From a checkpoint of a small transformer trained on Wikipedia.
Size: 9 layers, 6.75M parameters.
Architecture: LayerNorm before each block, learned positions, tied embeddings.
Training: a variant of SOAP for these matrices, 254M tokens, 2934 steps.
Each number is 200 + 40 x the weight over its row's rms, rounded and kept within 0 to 999. Layers, rows and columns count from 0. The size before them is the row's rms in percent of the matrix's.

# up: layer 3 MLP up, 1024x256, rms 0.131, rows 1009-1014, columns 0-127
# down: layer 3 MLP down (transposed), 1024x256, rms 0.124, rows 1009-1013, columns 0-127
up1009,101,238,245,178,178,182,257,152,254,171,173,240,105,216,154,212,267,118,273,216,216,107,202,166,198,239,146,190,172,216,191,174,168,148,201,257,236,201,137,167,143,154,230,190,182,226,192,241,97,201,184,230,210,205,161,244,167,185,228,196,181,165,278,168,134,240,211,187,161,332,252,188,199,283,212,226,203,154,218,199,179,246,240,268,223,218,201,144,231,178,146,207,189,132,223,211,274,176,259,229,215,251,141,225,200,163,259,208,191,193,203,227,181,176,227,188,221,248,222,238,175,164,161,198,210,215,297,253,249
down1009,100,230,260,196,238,261,237,167,231,190,145,175,128,192,243,243,215,201,220,218,214,151,265,188,248,177,207,223,207,201,213,173,152,180,235,271,195,216,215,171,191,231,178,208,248,210,218,196,271,271,233,232,212,207,228,252,207,184,205,186,176,159,250,190,167,192,205,213,230,228,221,127,205,279,283,199,228,168,210,188,226,157,201,224,248,167,134,227,222,297,224,208,253,261,230,187,217,184,239,112,189,205,185,287,217,169,281,157,141,196,188,196,210,193,215,242,265,165,176,249,188,186,188,233,298,263,192,186,244
up1010,096,193,269,165,253,246,213,245,160,151,200,244,153,204,226,222,200,179,155,222,228,233,199,179,267,161,171,183,207,179,200,191,186,229,178,178,231,229,257,216,215,158,209,136,238,176,208,184,226,169,167,125,216,188,229,221,206,282,224,226,281,187,178,141,281,269,127,184,221,161,127,194,186,263,249,255,183,168,242,222,187,168,142,249,145,181,285,169,158,203,279,167,248,201,164,317,220,207,195,257,201,188,225,133,241,194,172,177,163,182,176,239,270,223,203,177,170,214,231,179,216,200,221,187,152,258,201,204,252
down1010,098,219,195,281,252,227,208,268,233,189,194,193,188,200,218,182,236,169,214,222,154,156,178,170,191,162,225,180,285,183,196,189,187,178,190,152,222,191,198,257,207,214,175,209,158,170,201,134,230,194,182,213,201,217,138,180,266,161,186,160,183,233,200,202,247,225,165,215,180,196,245,211,208,240,131,144,212,197,230,135,220,209,143,199,141,218,214,176,219,237,209,213,252,181,214,235,181,180,194,154,159,178,158,173,82,144,128,151,175,255,227,179,222,171,109,217,166,270,262,177,171,238,234,164,168,198,198,223,252
up1011,102,196,216,261,234,248,195,270,234,182,236,198,194,216,236,144,186,164,207,244,268,176,194,260,219,215,213,177,178,220,131,251,221,269,178,140,193,222,231,191,137,218,222,189,148,194,137,197,170,212,195,305,193,154,202,131,229,162,164,229,215,229,144,147,183,251,261,179,240,145,193,254,189,214,186,163,166,165,181,202,193,214,230,251,171,183,136,211,199,202,61,162,273,183,162,202,188,215,253,162,202,235,79,201,228,214,241,160,231,199,226,227,218,217,163,148,186,199,231,176,282,170,223,216,131,238,217,241,165
down1011,099,121,192,205,220,194,233,192,214,245,221,246,156,233,158,193,195,171,189,130,205,130,232,212,254,171,182,280,148,216,226,268,194,154,144,192,170,322,174,155,179,224,146,171,216,232,235,144,234,195,142,201,219,217,197,196,181,163,140,166,226,231,249,205,257,247,176,239,209,159,204,199,205,205,179,289,232,153,160,215,160,196,215,238,291,173,259,229,193,225,164,225,191,207,237,210,166,198,192,197,205,219,152,287,214,185,252,182,191,208,215,223,263,201,248,182,236,206,299,211,224,245,199,177,259,181,97,286,200
up1012,097,187,155,219,211,291,266,202,182,230,242,209,167,162,183,198,249,152,229,203,225,267,189,293,241,207,213,238,169,185,217,243,168,230,143,256,225,116,220,164,255,201,170,213,228,219,226,219,164,188,173,195,179,171,185,187,234,228,225,265,166,208,213,238,280,232,132,197,158,160,192,190,238,121,183,227,149,186,208,218,248,281,166,223,201,234,208,229,145,244,213,154,176,254,180,245,185,150,120,251,239,268,206,188,143,220,183,143,209,116,245,254,219,214,166,220,183,170,245,208,211,202,224,191,186,229,259,115,136
down1012,097,139,150,192,185,204,143,216,239,211,249,212,161,135,167,279,174,268,171,199,217,207,246,214,251,157,178,253,232,269,254,204,191,161,202,230,203,216,153,180,186,222,195,148,314,177,238,231,274,212,193,208,203,183,228,222,191,238,253,217,162,167,126,189,274,230,199,159,223,139,190,211,251,155,183,235,188,217,200,177,153,201,262,177,240,205,233,153,225,214,247,175,245,225,257,239,233,113,208,160,140,245,191,89,120,160,252,231,212,198,173,244,183,279,220,149,125,142,141,216,210,149,241,145,209,151,211,201,192
up1013,099,276,212,177,196,107,213,203,97,160,215,147,169,170,224,203,158,178,131,123,186,294,214,192,210,220,233,219,253,208,216,173,186,190,151,176,200,217,206,201,290,258,216,215,175,200,210,201,246,207,260,316,173,248,178,222,191,259,195,207,151,194,187,228,224,221,192,189,222,237,273,184,200,194,166,321,190,170,136,180,240,198,210,214,192,243,156,178,189,264,211,217,233,171,250,216,186,173,230,182,131,176,223,152,205,128,244,160,215,268,210,230,182,207,190,156,192,140,230,130,206,277,171,176,229,170,180,190,134
down1013,099,147,176,203,209,195,196,323,252,218,229,162,295,248,204,183,192,195,185,238,215,183,150,219,192,147,169,222,209,221,263,137,276,200,160,242,214,215,218,219,176,180,223,189,198,209,169,262,232,69,157,202,170,172,202,220,186,188,184,194,269,184,158,210,209,137,235,237,199,217,171,246,257,257,212,130,182,229,218,209,180,162,225,169,277,200,181,262,180,201,191,199,217,214,204,219,194,185,237,237,183,220,229,223,129,157,147,230,176,186,204,178,210,148,178,288,234,132,183,191,229,143,281,187,143,183,263,209,217
up1014,096,251,248,195,216,224,290,226,214,197,200,229,174,236,160,196,209,95,233,151,176,174,202,134,196,176,261,251,292,187,174,211,222,191,259,129,198,200,195,198,268,121,130,185,136,159,257,216,221,263,226,205,253,211,206,193,195,168,230,225,186,214,158,226,164,239,212,241,131,186,211,202,221,198,202,137,258,226,293,193,207,188,166,250,244,212,320,225,196,205,149,158,259,233,211,200,232,177,183,243,234,267,154,179,237,182,200,270,181,176,232,164,174,137,177,144,319,168,193,189,263,129,227,217,177,213,184,150,185